Part of a small language model's weights: tied embeddings, 761M tokens.
Each number is 500 + 40 x the weight over the matrix's rms, rounded and kept within 0 to 999. Layers, rows and columns count from 0. Numbers have three digits each.

# layer 9 attention query, 768x1024, rms 0.0499, rows 181-191, columns 128-255
530472475466458470513515417487565485487521536490515434509454488513482440551446486490522483512499545516480531537446539469492530564437492480585473470483503481540549515535445524410601511538494539538476474487450483487482451488510413488439442540554472521565514542464466576471609487523466512516515556570529512572520482520557455497509548499478500510478528582483499421504588474573469456455437
442484484498494543533461518528495523534448531509450553458541529452484490507448482529537516446490485554508468589483516537469507491497525562462509562507589523452486423473498509504488494526543489528497509469515413454523443498475417505523469462433448441431515446495502436569536464493528495557546447547459457490439502501512470500498537456439526539503436465454546525522500494434561473477436
488470549494545524506532441434498488457529488515547533507502569476560543493542514484553527518502475524505576517461503503490498556497548492516527560518572506515514506576497539501526493499492496486437536561585506543471527536431534569485541470505471520466494501469479494467481515492505487538473511472504445544533514458462485532496587474419450546561530528570520501539465464471524570544494
571525441430397501409496496448520473536515472486546483438542458508492481460556498458458501497525462519538450468420489433470473449563539481515507383450520458547481485477517525488468465436494549557571513482463517556519578548564436525463554489514470546474496515489465449549487471455530470465521469526499519559510510494417482518466513459472474514519522494470506552492488495451465540528536
514482512525535488465487495575495517470467583471550553478465513481468525509471552450425404509563514500440515503532565478468482532523488507467489528445523504489458571477507466532565547526509489552490490508502478492498498451565409457488466532554548469477426569481465483463506471557548481533505504491453501517526445456458544471486557440547488463521511484437511491445523491520565542518511
451535499534518471492508464447483557476492476557482450506556502514518544548490540547455492530442526544550550471506465483533502534607510498516434603543432585498475499493528509486547505488498549457521538400473506523503500470503467484554487523459524547504536480517517536454498504457533466542495524485515472517479462463485535499492488452480562500571445459489518480493545562508520487560484
551501500558464511509505482528477509564503457491544499502498397499558482478455521542502574557500573562542530454506537575528526449497522522583540480454464482537455498533601452549494531549517487490451507505499497522475534541511463435520423566481500437436569569484494524447504473492534482503504546478504503569410521532488532588510558499491485521514476492507508570565543549484523501510502
531506477447522538515466525520444519514437405465506470501493502469442469543495553456461506530488485498504501452380499397444501520547511501576456490477467475514510544458504458530499493477489511539538464533459497471489483490523540512505508489498517526548461525474497532477479479494577460501497525514421575452490419533429495554512493458565421515458521486441493509445526490489517539408551
469430514488521490534399494442516499394451450518541435527478503534468472524528453508524536383477465520539513468511532461498547501517531493509478502519463465473482512497485545565454458487456479501418467547455483425474502511426466512511579513548500465454516482524394479536451465453528464507456528525527521513535492544446537480462442479473426437498537466494479499454535464466474525528489
471494426543520485509544470438473463514481486555454521467524461460509424478472498509456507560506501448533440547509527504470561504495478503496545475501541548520453450454539535492439527536502523475523618533430530500495529465509506559593535556524557506466464473456507438533541474476497539542501544476521470476477501475487524473428484535530493552494482502504473400512484469554521464452462
537543549482493496527516510436531530482545500483489535517502556531428509497441510441532464553486470506503567509502484485481526525519503459502461466515459485580487538552513455521501538523506499536508506542526449465501466551446502473526417486557533457436463512535510496524563489546485484491457462533517521605493498502506580516521452490481555426486494535465504507505437511433551591448537
# layer 9 attention key, 768x1024, rms 0.0505, rows 181-191, columns 128-255
489478452506427454433542512489575472469535541435575544489485509532499387511516477500579459503539557472483528491476510433518492563506490494461466505542485465487485526501493454520551475504512504431438433511506469470493465525449505506482524445496518545539488515469486442478503540494470503437531517484497493550469477547512492529450523510547476482427504474511448498528524516496477470413514
519540496465505509463517552458500420548542482500514526453492498520512479455503464539539505421494512469474498532512513530435523461490507571461496469484465498474494511574548469541428498520535530506473506458533490499501492462418513516527457468461481501486402550478511445502447511498526504470461498524430484526527513530545503491544516436446525584483509511527487517491468520450486470491445
529512471511534537483434474495489491490486487492497554486449456512541492473506516500509499495525588511522496511480536422522501522541543540440477493562494581479473516531504485483470504544503500510481482502507535458488496516487519584442523563486525490509516435530503515573523578512477554565513490535461527483518511475471457493556492511553484513531481535462502458498486496470532495547481
487446466517548509443534521507486556516491494541439462503457545491474553456562491477470543510518433503486489504538500472505479520549532548557511526602548488516516554513503465477561482473440496478495508505474451479531563554524508523516528507476525504504460486495475506504602504540481485494525429520482458468487442488476467469489475478512515434478458504457448444511491540571558550543533
568565508479522492553435536533497496493440501589519477545477493489528517506473496535468476474508535512505505417561502477485471530485432489501505529501493530489535497426499495487498512520515498438469543587435483466431459494509477498500494527486486575536494518500497550497437531512487503478508522527514459446508487445479462487455588490541541493481480525519520448492473493488477600465508
537543495487507520535514515462485605430536457522534507537504503524532455519513460523527509525473545454526530506489460460475423474509521499558477524486441522510425472444514469521553447468464522513463512470496458498456490477492531469466471525515452475518489473549479496507509455478471486470469446485470506521493509491496489478516499520528507471509434500450520447549544497570520536504457
468494420485509502537498453529507493540481460493568513489540522501498497472507460510534512467486483514521513496426450403573499504527522520509444458444520479519487515550568527501485463495566506506446479563483413537453468535462524451553511465510543474552530538450439485483528437505456426505532517482469509514515558513508391540485499482489517551530467457496483523502488467513473411465469
511452565523480544474530490476462485485424507536481461525535464457426459515493488459543517501473490467511510535449507491435554457528494536543528488508479542445478551424507542502486485449474482477506564499483518516481507492480508521513485534444490519498512516499507468500440518573497451516485513549501443504510476494478412468478443493508548534484406452488503521517482513536447508486449
474433403477459546509447519428499479535481520490493517468507497555513521492545488527505494485438517497430487537535474484438515553468521460453533516510544493520518578507545485435464483486509481518477481466503478448503480465454500469484476495459487472548426541491452470408458530525478518450505482473523450467507523522493454430512471479492507451452508542521500504473447497456532488486487
514479502508514572562541437496515554500574440553527514469501503503478529482441455559487519495470507473496547502498500474516542511513504471512581516464463508475486529532531489511512485497445502559496555556545560482479516496505522485585541471517481474519533441506509520509514454560494553515419472545477511502574483495544530446511491462470506516518484539494529496495501537545526562532433
490567463530517506473572563464475461487549466462497572563485512475550504533484535428526533498502498486508478492499526507576510531497517466479477524523464457492580515509495515578471469549491515536428496484527497453507515541535493471391513489516503489488479525496515472479513512489509470456533491471461525503498541534478536511454478482482506504524455510520525506497491478546480514450456
# layer 9 attention value, 768x1024, rms 0.0605, rows 128-171, columns 128-255
529517470483543445500450505492564504447565457487477537481373470502506503450560452474517500487436453507546474535484545569550458507537461612470530539542602449511519502512480524409452472445524546562564510494527538469583438445514569521581501523468465509459560475502484472467503401480467505529484515432492458505518543486433511454550491470489459526504505418461621477532454510550465606507484
533524559537487509472496511513522491431539542521505580501467461468477466445506514548457528439456537509485512453518497625514518407440449490522496541530475528502505525466498533509555480515494550478579521422487553476504435527495466519457506516507497490540508562477527468484517488493467541381480529540499404452558509477526483504428484527418480538536505498454488523584525579461488435540526
537455540595416530421549526514536600583529498483462470463500559552533489567509474456531511601478500465446516478515514518530431484445467501484474367597586497497460420522524523463528535556489527520561459490437481489603513554496483551520429389460531491468488506485572470484581650493537490503517428521572411525493511545440524589508524486433485458540436567479498511463451491500506469485531
528455453494550513488548482511489542497477450494459552560560456464545539549443516469486586543580461503495515538466421484458573510541548522503548504439542444461504472420552483626561517578482462499554557477476496547525538461406503514516516503493501511502451553477560439516521435441534415529498536510506495428440528554481542482475524553564549550397492642447463495426500559496459481480561
514415449534455474454478561491450496467525489475568475493362459504557621516502557588468479482437422542455508472473511494491530461526546430502514524488517600607514507492495487462577567540524505438388532495531501561482454506511550503476463573501518592549539446488506522478476529540432524466447501518629482472456498486447396589496463469605439546577454475466584464633520420429567539462542
505451517483513467562492468474532484533537498550535480482445397528572517526469495546506478429526558416547492527525492485496523464468564525551478445536537553498456469442602469463520539497542504412500501583465509540503452596494514560560489467595458507546552503477483522570520542522507505550524497541559496545437552510506471453428507483497471500553441481503483490485493514477540477504500
445536450515488532489485453504487430462518487488518518560451466496517590517513483534539505561512484520549479465424515566587518494496532508442532527555544496453496519508512509496494446458458550435509495494519515485533511527498551445489489450495530447464473549490490444490511490485435544494452513519525488492552561536573532516512469501534564441411489511450546524539480578506549515467484
435473459480455538366578574514552442548566400418517519525529535444466546479501540513462527486476428483536513506520433557541463497500514443528531454485536531593498478460432511504529502442486589477481468536576499461579627516512452450432457463485538438517477584510521503498550563451494442514473491497485557542516552466517441547515501461516471418505498465515475497457555457448590552505519
392433441528507540502566558494538400622532519473498490484473464523462533523512492498534525541502506568490488487592524458533493561505507445413513459576483491589490466539478459477457442501462591579554452568470572502612483509416449552470435467477443565459412401505570455470617592544553525498533496477513463462469528494541453445507444475447499470528438495525586527435511435434456504512503
470536517442532528500516477508509481588523446546515477464506412494457413519502491448478536472409487485530480540579484531531513482584519525492545450464464462525513499464401486528490444410525514515525507497538457465484480483457545504597492532511379416456514556500501525491512479469525520522431543544496519556460462534497417454527538467528473440485428434542494443466526497438490527449499
592538467470516473535525515511520586506448587467533525415513515522527530505487542463441479511443459465365568425475471404511532545463593482477480533487515527539488488469514532532528427545499530472458470432492431489487472553535512490509497456459467523564522550496514500591498531491562469558521511510466443483483496489469495463535492453525492554515503472466494491469566476499462536498526
486484508499521468495448449498570501401516563511538456484558537581495494511517470509597484470449442504520581501519607493408566514579482482518449457527412539496463589505515559482517583528505545512531463491491556493532566425522462441469558437477497452512474528530583517528528564508474453465546526501539521503530473478461530557418571408452440437508465363484457580563470540532595554452474
512465474501457478471485473525509501456525543558493541480530493455514509460521500533467501578589425516486511509463515597482525441537460473544385532497437522480521501486481509498519488517505437539500500546436528494514518534519493454487556476526588502430512418483528449518436532501457494493495494506563524485436533456496546446476469451529497453452501540531454486479474464622486527472528
442548498427523460420476409508439487471594581418559487464463435529509514507475456471457475516484489510479547466567499506542513536552517491481475512468506496485540510475441544452489484474424528516573543434482550440512446473493540453511572472450529525521474511560523474493468441506432532484423530519536477528578498484540480400539481442482431508472475494523566489499545508497503481484509
473502512536442467526511408561515544506489523594504514442538427583537481526575470566545479412580477551510557502526519577451487428530460547428443559584553428484411544489470559464499531539476501504467482482428543426522499495483533516489494499450561607538502467491505393444501487501452434424467548526534472518499380602476460586547406472556571492475508483435566530468422507523536400489520
537489493509504437569508525537450441476509503483506485577554569554448534540529547481474497492467610515472537537530467488489506433569517507519511480411556554482447516543428488532493435507488495483467522490469472554399453435505441520501415562571473496565475509479457534454508419528490444540450604521523555535478458489515363464591450508574543517457501485488566492514525518494479463490545
540522431508475523547489472560501475498519558512505405485554488450509504434499528508498476527490557445475571508442522454538476496575477468523477481490526515520549555558458440436485518567522509503466510538566524517569471484508475458518499462447440547470526505418510559471515588535503489466521536533489469540526614489439508501499415521489541562535567526444538475508460535457430547588531
411551469513500533439477562516540427499439496538497496568542482530442498534459551479401499474499451391532464539552472502496448523433635401540489472478548498510485468505513486475566458497457502499527506537532496526444556541456473546571488460546521503518449527471446499528547500478486469457564501534433466542525529624488484473441561501571504588518548546572470451525478518494526509449536
489553450593417491489512497446586499487537496435565562553466592498535499508530568507539493553524493530480507404537543429516478537489472545436467568477509478546483477546369501563455493442531524457473451440520509573514478541494539443521553464602468540509478445494523515506506591521457491600524564404521551420429540524421499560497523441476494507525426447540538563490527423433424497495486
499567531522445512467507499460424514551484470433504515482492466502491421605435475521484499562475464467614508510495513477461447437448455454640535458491449442499553545528457456569504433503511567528559539479525495516461529529537571508520506488509496513458522555477561534543561487520487465543548457473499525472526521483514513531490539504457474554547507529501501527495579569485483556448549
523434522519505482507453511492405488466496441517531477501486563490506438496481476542467432543478477482548515472489488454480425441473484489557511437475528487488471505520512444490491479500511514541549563451513384436557475549579475511446509547525465467463537548499447490522477464533443510486471506429452510461518477515496483408527487480562565478500500513539454466495494484538466503458531
476524520479566467437453405444554537484441506564567512580511497479537495547482480480507429464647447494501497476494438570483509554610564532489441528540590500480582519438448495516466461494458527494538540548443491439515506513546520484488575495491588463488493521505490479532546444473368448553495529458605536470564587454534515412506455481464482482482448536489517551485428542518604443433563
443577499530439544519624531483493502599497474575487466467489477444478458550515454496597549525450583486529470479645484424464593538476507509522524476522480512535459465475489413578508529561529549659520551568524491476472442502442518470459455436580486557425501544525509559472561492455504442528551543480469507533483492537483503520482606538462496558569405562509530528477477524514462445477463
526457452484541518572448502499554547566480486407489549520549464615489504579633455469550516541490531486524521529545479491542503446492476461493598470459511530417477569513557509499537424596553470456415540557485451557484483534516595490566440438551517539482464478551531480496538532461558456501489418471522521526436543456492452485523507587533485501477536501503514495552504427545521494543493
493532477504487477459477410539514537508537479494484503479531542455493539541508491461473527536568495479503545478489496536470467574513557491460497525513528583545494497508524560493537558464561488457465527469500449463504530506489521490532526479459604512488422511470417504525522501517477470530494494497446471480442547547440574510420588495528509532505504476501473556531526445490478528553490
477516524506497530512497538461552467490404502580519538472505450500492454484487444407558506414521434499623476481577598475500582539518521500484462471503485486509458493480541543581511504484571502444485503610471492513495504528473441484470463519494548458562484534519442504550525452526533561568486555425497530488517512545477444485450482500417484433528489432509476479497429475615524420464567
533503544511542512550473502492490553519398489491481498488546531495487492551509513482496542517519501505513446528569484414502431489531514506545462469534454539506502503426542552493559494413537544582496484500540483401462509478465439491521512480460460398491461496597527487504480504507479391561519486466487531550462490470636501518538605495520508484527570446554546520458572612479529505514460
338509526536491541496455534468504419492499465513486573479449473517451476502548490496551483504508460522572470506492466486466549488415508508450429526484493465482502458529389459583504477454509489505507491538484489541459534535521571573494514461519538506447498484519491437529503518511522462512479559552463522480511461545515487481548529579462566486450489496532487466422505532482519456480497
452470414519413483449484613548472523504407480435476376457515463565524474453574486474487534568516490479466482524464490522540522453523525490426544438483542472447424482505591512534508487586479509522398494511547521505493506560446454418559488518441382535507460449382475505510444506458494488460610436452469522555539459541448585507549532551456562588512513534485489456510482493508508487483459
464501414524488620469483580458471504422530467547498493489418505563555489500502462564530478473483519524540464519534533512515506422490536571479510501472531484594494458466444482559506556518443456528516532561543491490492487468522445465499386457489530576564473507501505543456461544496545496495506433547534467576532535502474480562528523500464461566490423511501480518426552499523493524560492
564542500456464498497467540469499571473464576500474441496522505485563494506459501507526495514521500504422572482507480450522476523394491424427534516573462481490490524474461561489457503538491498539546480515614529506622510469488510582475516496477518491381457431573446469495498459593495519495481465562455464425395521503551516465480465516494461524546501513489506451438499472511455497541470
547509523535469551549464584522501460496508509594539410558423512552490492530530532544435508526509443484519507505561465458465529542514504560540443542528543531515456483528601455509399486554464438506532505486521513444447522489515426447502551512504487426439483496547475474570499523416468484511486482431610439555520471475491519594527528548485506493473477481477444465499490535502557504553461
513450501467448531492521514441523519484508462528564515533513512484471456543485471532465481503467596448510507459475518495450463486525471482557499478448503467512484481478487530513544493472403470532559548541578532530542503513503556448548444491516434518441527525500480480546500386485472475472449456525497512517470500566441511435503442487487491470504507523554604520510604433525452437451541
493553496423445502495521551563419526519521542528451476510506508451472498560461560496513541480509414514525543517518455402499509524460566401550525504546520509573556490515440437462490465578493535547469488524469478480492486542440503412478531456492527486511461628511464535443490520493506522474482512555576452528531482486471540562492577462489505558491520472499533510538532504493514534480455
484449536434461502553461486445416517452479596592547487438561458485486448540452520448512461457478493447460461529483469476415408487516552428530516465456485497554533514489556516504487481552489528482511485502486418542508468513445513519502569527499471499467500508480518497541482523517489487519560532497530460481531463469493439583555516635481512525493536552487490440429466470513546507486492
516419524495561500514528529472505492536456562531483486551539567490510526501577568484473554472496517546488554506518470490587572528524526484456496524443480537537497521550483524501455497493568446465397483482543509517456558478484510445491491605469423515528563471428429452460497529557500509461483510458563492494554483546471528505480517493481547511497562427533544497561468425502520520484502
552597492463546490505504544509537496520491533502498469477547470464597469478435557541552601523461534483485491546533534444491503463497441487448468481462512366520525501467560470419424502498520507498423465552534490500514443461511473559472504538523500510440536454459503520484491516510454510499456542503497530502516515472551502503442513547442493553471479514431478496477421562423426478523522
501534475501464489464503439537495518523474477495521567501550541513518526521509431539510560536487539477521403506512471501507472465496430488469470481466559557502517368459568482517486488437481554559544494488523543476563479425417508480580463450496488443493525488434521475466451446496486527520519541514448582445536531512606473468448475517534497479446510507532536487462562496532456434550469
520402491575502519449465499492522457473520479518559512525559530486435499453487519520486504463460529430505411513553511605531508529607561579436439489501584501567457445493436458574533537493496524491450520561480578500472478505484456568518436520576470537486522542475492534507462484521441478462514491499514528526488534535505399549432512462451521574475482458477446482466481482503487603501553
519560510547473477511542519532488513487447481558503501524537481458493467478489486520483571510526513472463583501485503504486485437505496440605491498508488507460474427517508521539536419490426414495536545512537526542468541492471546582486441524608533512522515530497550523500494417496484494485502520471572527494482532576509460490516458510513489544562500587461485559451428451478547475479548
445444503513503642530431559491471472510559429459511437476472522498429440599522507544432558514483515493559483548533411525482530379548488469499547512480451549515502537519462490491548403577543486507572504509537425484499507540443498476573445488531505435468447514546526499558567500528555559435521458475550457501475541504479516548504572536426467519478483458557448498563493502526573568491477
429483475561486493476510498497487457491460478473472450435491498492448440514501471472463552525546552512544503454443487485536507487452517445479457428445583452457501464512474499533451497475483493525500496524465558512474459516473478561545500460557499435500474491504512463544501418505505549489506552475483436478475513516530486439495463559510557419476536564502406498510503545517534462474423
418520486517445455446520406420504566416452614441571463503494498526498517514509423511495481485545576455450496543495519526460501437491473518495502489466554497453513532617471554461546603473501532491451461511454466532425453463459518501400491527440510534552498522522548498524435469448499554476500504496461481435540468484556528523475500527556469548491484467559535501486539537531495411428503
498433394525454479512502509413567470542483549497567489548538546548455513510550495516588472509526528555512484521510446460488503564497631505486512447481464497488495534587498499532520460438535564523458433491517540525437434478518537458488564505490482454503502481521553427564455428485536443534535501487506508517504523521537489499543510494517444521513515479559538463547501543481476528463476
# layer 9 attention output (transposed), 768x1024, rms 0.0543, rows 128-170, columns 128-255
513518465424562599478571491447436550485451512510517575466465519489557593400489465501505525512481435486536518503519587511430479555568486497452409609471519547480519435448548541518476431476412466573476487461486556460562379515424536543457568496374492366467512478513462533446548468474509484509585449458509497453445476556582521569452463524529582568496514473497523507499519526485530468499512
542476448458496479479510483543533541514527515573453508528550559530448509580519517417484496468516519472411487475531502456568436495571453437538535508446451431544453503526450498510484469488522522517563434463471478511465460485522527536489462520553452530519548484579485446447469495447530480465496484493499570526463521470562490523556529399459570506546515480569497492574515536540550429551461
453519582487439532538559459599493512535512563552494436478495524579511451521516551461454492473474424480534522390415530397568531519413415490429440510485473648529585541513500539524338511461532497503452566575516476503513476469474503499519438524576464514512472513501481592528512506520488484398475475489509472548556439458525384475545505507500603470464538508530443549502514475454491499511531
526491493555484444497565512533549432518383507448497517586436492507502482542500466493542435502539497441526548496547497545493420522518486574383529512547532543415517479477559460511538527480557403511528646569511545529541474525584425497409552381450537476511456527506474484473468569550477476580498476558522496511500452628474552440510466484465591496504523456501480440418439453489509491526474
497521524441394446461468455508471529481496542514549498513489521477382467517645510532434576484416473482514512391598530471513474523432493510475491545520494539506505520498440515402575493436477490516508508539520432462490406523514532543522466468554445526497487527536482527521461479545446520483482493503461499506440533487533515437496505545569546487506471454518508472567519498521494534437500
549476444568502426553471549464455491483523446552392464487494444565513564472476574514536518453500500531498436535492533480512498581528537495557489510553507484454517461435500502538495509475482464494561509510534503473513430489482573472497480527484515537543534521452516454507538471587512455495547513512439502523477505528498506546539448502504443487506522522412492470437524537515533567584511
457548534506445510453456535450497446505438499531488499541506499514523478481485420554399555508499509470435447463435445409516400514532532472445516560464479442528515478432547538548482508404552588471560490499504550468456541494513513478495487485408513509524538573515494553448441453476504586536504500446446524469453571465549479516454475539498478555565505474510510522500533532521517452514497
511485503501427567517491512438460476431480502596462464500451475487524477486459493450511519554504508495528487486549566482495371541527579506540427465476477503486501536511430542529451458523499502523425499502512419517468611553541558480530516509427382525533566512542498440517488442551510532461572539474566457461507461474477436377493497555511478484492553458469544410528497488534390488355483
492536556490577576546533530502474465487659512490483456531491470464490513500497443501492509466546482473528529437490566437503519467484526443508534489412482506526512501496619524606429494498457579492444535444574506465604484528507396493427480530510522607499500457466463490489621515443482548539469499467483495538556545455488505459475482428500433413484533509506509512512493474509585614601486
456495459539530558502523532491501527526525497483469517532423534466476508438470511516514608455425535557495469537499478524445500466494539521488479514460520463492500466534497540488581444534501457430506494542549475516476501488488529539509546589445520517479469542523468587454600475557574499563535440382483462457437494488463515495486497451500460449524526539473520506514505447521500468440488
466514454435516506526530446561524541493460551439496470509487459481521428496514528550510510486436490459457537451497396505511499510507521442549488549508537528540539567494441472575511429401523500541463416443441494499458519515606478491540548453408474446523468479434484512558465432538524416430518546463429532492465401433441458503513560420490472490511481511522448496553571497440395433518501
542477506581487525501554489507517475534528468505547392507468497578443479461449491523452509578516556513616430591518517542500541589518549457529528520527540556630483638551562561485564420571475462485449404494479458473531550521481529502421568437499589490546465589442531405433509540495505487520490490490534471546490589452478481435510578532549475547483468456385501582542531546488478529494496
461541470432438442513513546443545493464536469500460530544490565463504560493508500426537503479528464509450518500480426489547508487605546464475527484491514451528424522498527538540551523464498496479499550520519458519419476533457508469474496531505461481401471534471460464464466510459443462449547480567538530520427498533488580417526441552490539519614371542492543635527446511493579450495487
475505514543510554431519532488486538503482502581442500518497517416471451525469458455492466490455558495525480511553465447509516531592521497460587487494603483407478551446537443496528491521467460513529469557475469454435448457551495508465550550390491547475455488581564392450486513447478427468550486550486526495464517471538536393444526474455485521483482477553530541554470549556513488521454
475492499520505484534500524510478482511529518515565420502539538499541474549545629440570538467519448520430503496454485476524589462488486462463499491469443535566458495453571527495523504430473518483545503506529529518418451583422526507520478504588491616463447503515491474518554492523501540532484465520553548437473514527482495645562548521528505405506526510467506607502506442473530500520444
478480544564491500423487502537521555460478513435575489541524523517462542504554446482480487514545565533477443511481510491470481529563568520575563435517589608418572467492478451458562490556467498483564444500566516469478491526526519491516464499476456565520539516545535451469493567488488462463537482439512539475543444508469447458488482490527575528542446480486592419472523462515459483553542
510589513529519476487489473518482548507531519507496487457518485489419528469456545472546495544476456534507439534535535485488550510496512559484485457476487530531417514511442507508444631488527499470468515570449450515500488542477578571507527485512509475537516551381484453557508395494415429484457492523466620630455480547525502494569522525448567512476448529494448482499526463353515527550483
465459499498439521524460441482469519435535518503496567515512542437496529542519503486397508480517482505498476504491444515459488533502443462617420516564566555556497468515465487454502440490543454545551453526448562475414549498562536464501548509513459448545474503433497540527481567608541481638520475467531409495540522512489486570497439483507420540566537507613515466562479499500462471487506
438481567464484501493584441535506517509571444474521577413510558482549441471461537524530518536476431487610476490539440448422506545484569482473508529506452522558477555553566500415643439469546495457468567550398509501597493435489507502412552500528527533466483479639502530527515532498542521501448506504460474513539473501399431531504528516472482390420485547474476553476522462432509549551479
374526488485465562508467440451452501502437445577500595512424513545476458548511487558507490537438516452437518427480512491422513442432467547493517511464483449504496583519470472530544506528476495506549495550527447469516509524508513552542499540519502478445459556465515467527467487563582520490408461474438507533539488402459483524519551447500490509495508435574487464480500548556433528443405
555492527442508519493533474491450515475474496481497580506492482483532494540427548516524531552543454447515418481465463564444536418509452570548467533570473511480521517451472513514536522495511491504471512518471458485504466526462461523537448538456447513497535525466557471574530441548476483503506492477515513429479500555475506455538509541527445432574469526520542475511437535516543523532553
583447523462491543579560567542508496486465546458585484489564502478516431489520504445490529497455523521517513530468515585443467544576523471579468502530555526507495515495529524487563545549525475527515520476466498515503475494521564496439519499490482549501601529479577458476454607498543614540584438523458445509493576507492575520490551495459481503532459464586466566584480523563540478508445
470477517508433488512533554511537551488530487485505552455566542326550500499556417495473530524467428533529456534541453531477537501432444514469463435490521559487544481515535523465516441509495546499562494532528600487498479545467498542488548459552518536438458511484413534523503530569419471570495472420431528454585446509527494590583480478534460386546572558496457494458534449603478549510472
485516441490406428505519491464444507459521531473561566422473491501490556532634531536560458468530496503500469411499555478494520553438507491558502568600492553401524532498503523460504459407477375515560473483475493523464527511460447482578497436516493570451490479552436437523455526588479445526530509488541553540517497463474471486488562437420501498493528411419406494437508500485464578466496
503517518495475551474522510478560406530528457539475484567552559516523546454435506421519525506540474412557539494535486451553530521516565513524421520519513508475455525527508500507515518437565548573479497547430494522499493523452433515459556541557500562529469508494477480491472505521533566462586584469502495499445470544519420489477577477536500481500456502463439534559543524415498484482504
564521471465480466468532483478484490495496519527462422544492525530479492511453466514476586468506477574573417611499530499517540517587531504502456483559453490515488530476489524565508462553466461474422500498477530480489531506452434479484554499531460482513481512515445523528528516435438549587527469586534448444498512526456512574449383564536461515531512495515479523533499495489508438502500
463445521530527518517434445480495451537502478492530490446542465455542550495463553450518567542552531466419532455457518536517416439552510542541487530506568444465584602491414412458543511555543512480566426518526505470435552520529491540497490552489482561485480427474424526492489571556513515593483526456536520526568525533538537532518460511499488463501485506591499495516554632445612600469501
435459576559509531489547533495465495494445524504481540476448571456534501491550464556583523528544496536599433526498520574494521494480482536376550543415517433488494541496509477477608489509558544381397621527509549539469503424450504422447594485557491551480575479557515490515530509457506543502492523534473431489549545524479502517458485523512503483421467562433498546513520499455523522444517
478463473496527540545458519528479621494570493469528483413411523448479618515523456473451449433558488585509539521516516512462524534590454466593546494448562506494492570483447544501425489520498514470513510450492464443499543466517522510531419540424457514458453476547446545504459489502461371450515508555563481525557431491528496522424463428481529492488522462551532508536537484530447610467477
426514485487469531510527421500498471484486478533445547505570532470532487524614536433495525455478471490532494507481559543536460496600420451543530423537489460457526461553549545436467461578470484526523514526517457397464551590536520486458514483480467485438416547496503480529568426560502503605494414489526517486489553485567527578434526469563468480493531515508546520482509474481528509467418
491490560530500533534484465491447441562519497584467492511583447498499450436482516528531435425490401482520649491439462488461631526473436463531444431561572454528432480524475482484480589525532581581486492469446470491513480539448492444465525540525501580558475577592568416513507538497564525511553518552540491467558430535510464484617476530558453565421502535474495462549552507499562550566472
508451523476520472588552475491559458396500523602537514467512566413550443484381502495424535569509593536577491462407464555535492526554360565480497490511546482468507514501521523514513414454600503456587509512533462471394600470540458555386446462434529507499405446507564554471475475507465478475477522506519542465526522568424550550545504528590476559531569592570537585557476527468483511431475
464539499466590528451521504534512519501555424505453489520497497540584517478532454600486476558519533518509468551457515519397480559470509509579484515469480520480488513481440524515448528422476458468475514580488494430594516524465513536516525436396486511491538475487545503491510477516427434403541495512479553439416514490468498579547540563502463449521456430566516521517515508553432475568525
521531578510423471514544529506461491530586518544406565542489483513498515456494516526570506527451535506499508511435457540544505532498526509502469498573488500506498523521498488500532484574455527546449445613558556476537536501529507553456531511513531522542521507537544422511509497463495490451417531477473601388550415562485550484460524524456492492524516489564475479526462553494479463483480
488391565465511546545497539513514549451476473484549459538494454521457516516473470437486586514588437559485481497501445522513513460532514515530537453531489522543508444499487534544495531555507495540411447509552547506507482465522480455514542439609523426422514565515553464483499473543515471505454466509459479490452466538503532475532540528459556471508491504597531503600482543438560489484462
560452474450506496469507485517498573493410553517577519495467564455542520456429525531454475485527547458480534563496453455484579440487550561532526497518521529506510517545500529534593540508552445456490496440528477505469583420482502489526558461563473541517473366476481569428444501559517585454487507504517508506531464533452486542514464407533442417480547514454518474580504458460536498457512
540563615560488571441445518543479520517521507442415501480509479490517467510479489523624463495405491518533512496433521488441552477416432556441463526545474479524487442533457508413476546557502517484498556483528501535433497486437549513518508501479512487550480550543497467586534470517514607543533460574477517631549496498534560468508510471417486599537546551546530501591431492519487500395548
431531551486529500522501511518497498507439484478456526506473539422540438481493526461494536501529516533472492499460558503537500450511501589529539541523476478484499458455467476553427518497507493466496546561500543452430492453548477458454503528472464523510494476482468457521524512473468547543520509482463483492410460548537483509525499545454483441508546476493493449396459549417549489479474
473497432490576568589507513539470483442497538550535568530535475521549530442428463465493507486479566487464423539542516488432508519484488576528396536540570554473436465481494537425524460521500468468511496472556489495493533511469524505479431486470490499412486540483472534498532526482456497530545490428523512525520538417517544473490507515506604470556468512481515474477474493476521574503409
520384427522425512541477508464461523451516504514504450459574429553477510508507544522491485471557482503526479470537525517465512415506472439550570583450459478557412482516564475519437492418535473572538525472509523446441448573566534445552527541549531401477484506518525554571450521503488465471546442528442497534563451501516528455611447378458492537524485495464508426516515449516486417540482
487489536575498468581568470509449449526480547516533455570514482484453483499511497540396504479499526433472496488467526490525534504538482489454495460490464463578393524594510545427450438567484491476507502570505401481550531549504515514507489513502490494462453502494469488523471511535479585465517500526473477575482449453444520467492423495472477473485490443505449473508502511504479533445550
482451536515502462520492427458518536482507444536515473591514578494486516536466525606491531508550543524422451486504518460576564459537476445453547475488485504548403517438524532637541473453464585518505464497542550467492448461462455405462458446438468489512543482524504542522489479503524508553537482521466453520500456418463430587467456526442480540532514500453570478510556413520524513534513
472479494534532462524424508508523503518520536474515495519533484515479532497535476428542486457576603563520543471571530521556491554471532498445541520509500531455468558497410459491536467460487534514461376499473548501503472439570477499460551476488536476524515570554472451560402609471490461562535501540493489435547480494523450460536615432476467564448474519523519409470458519416532535484463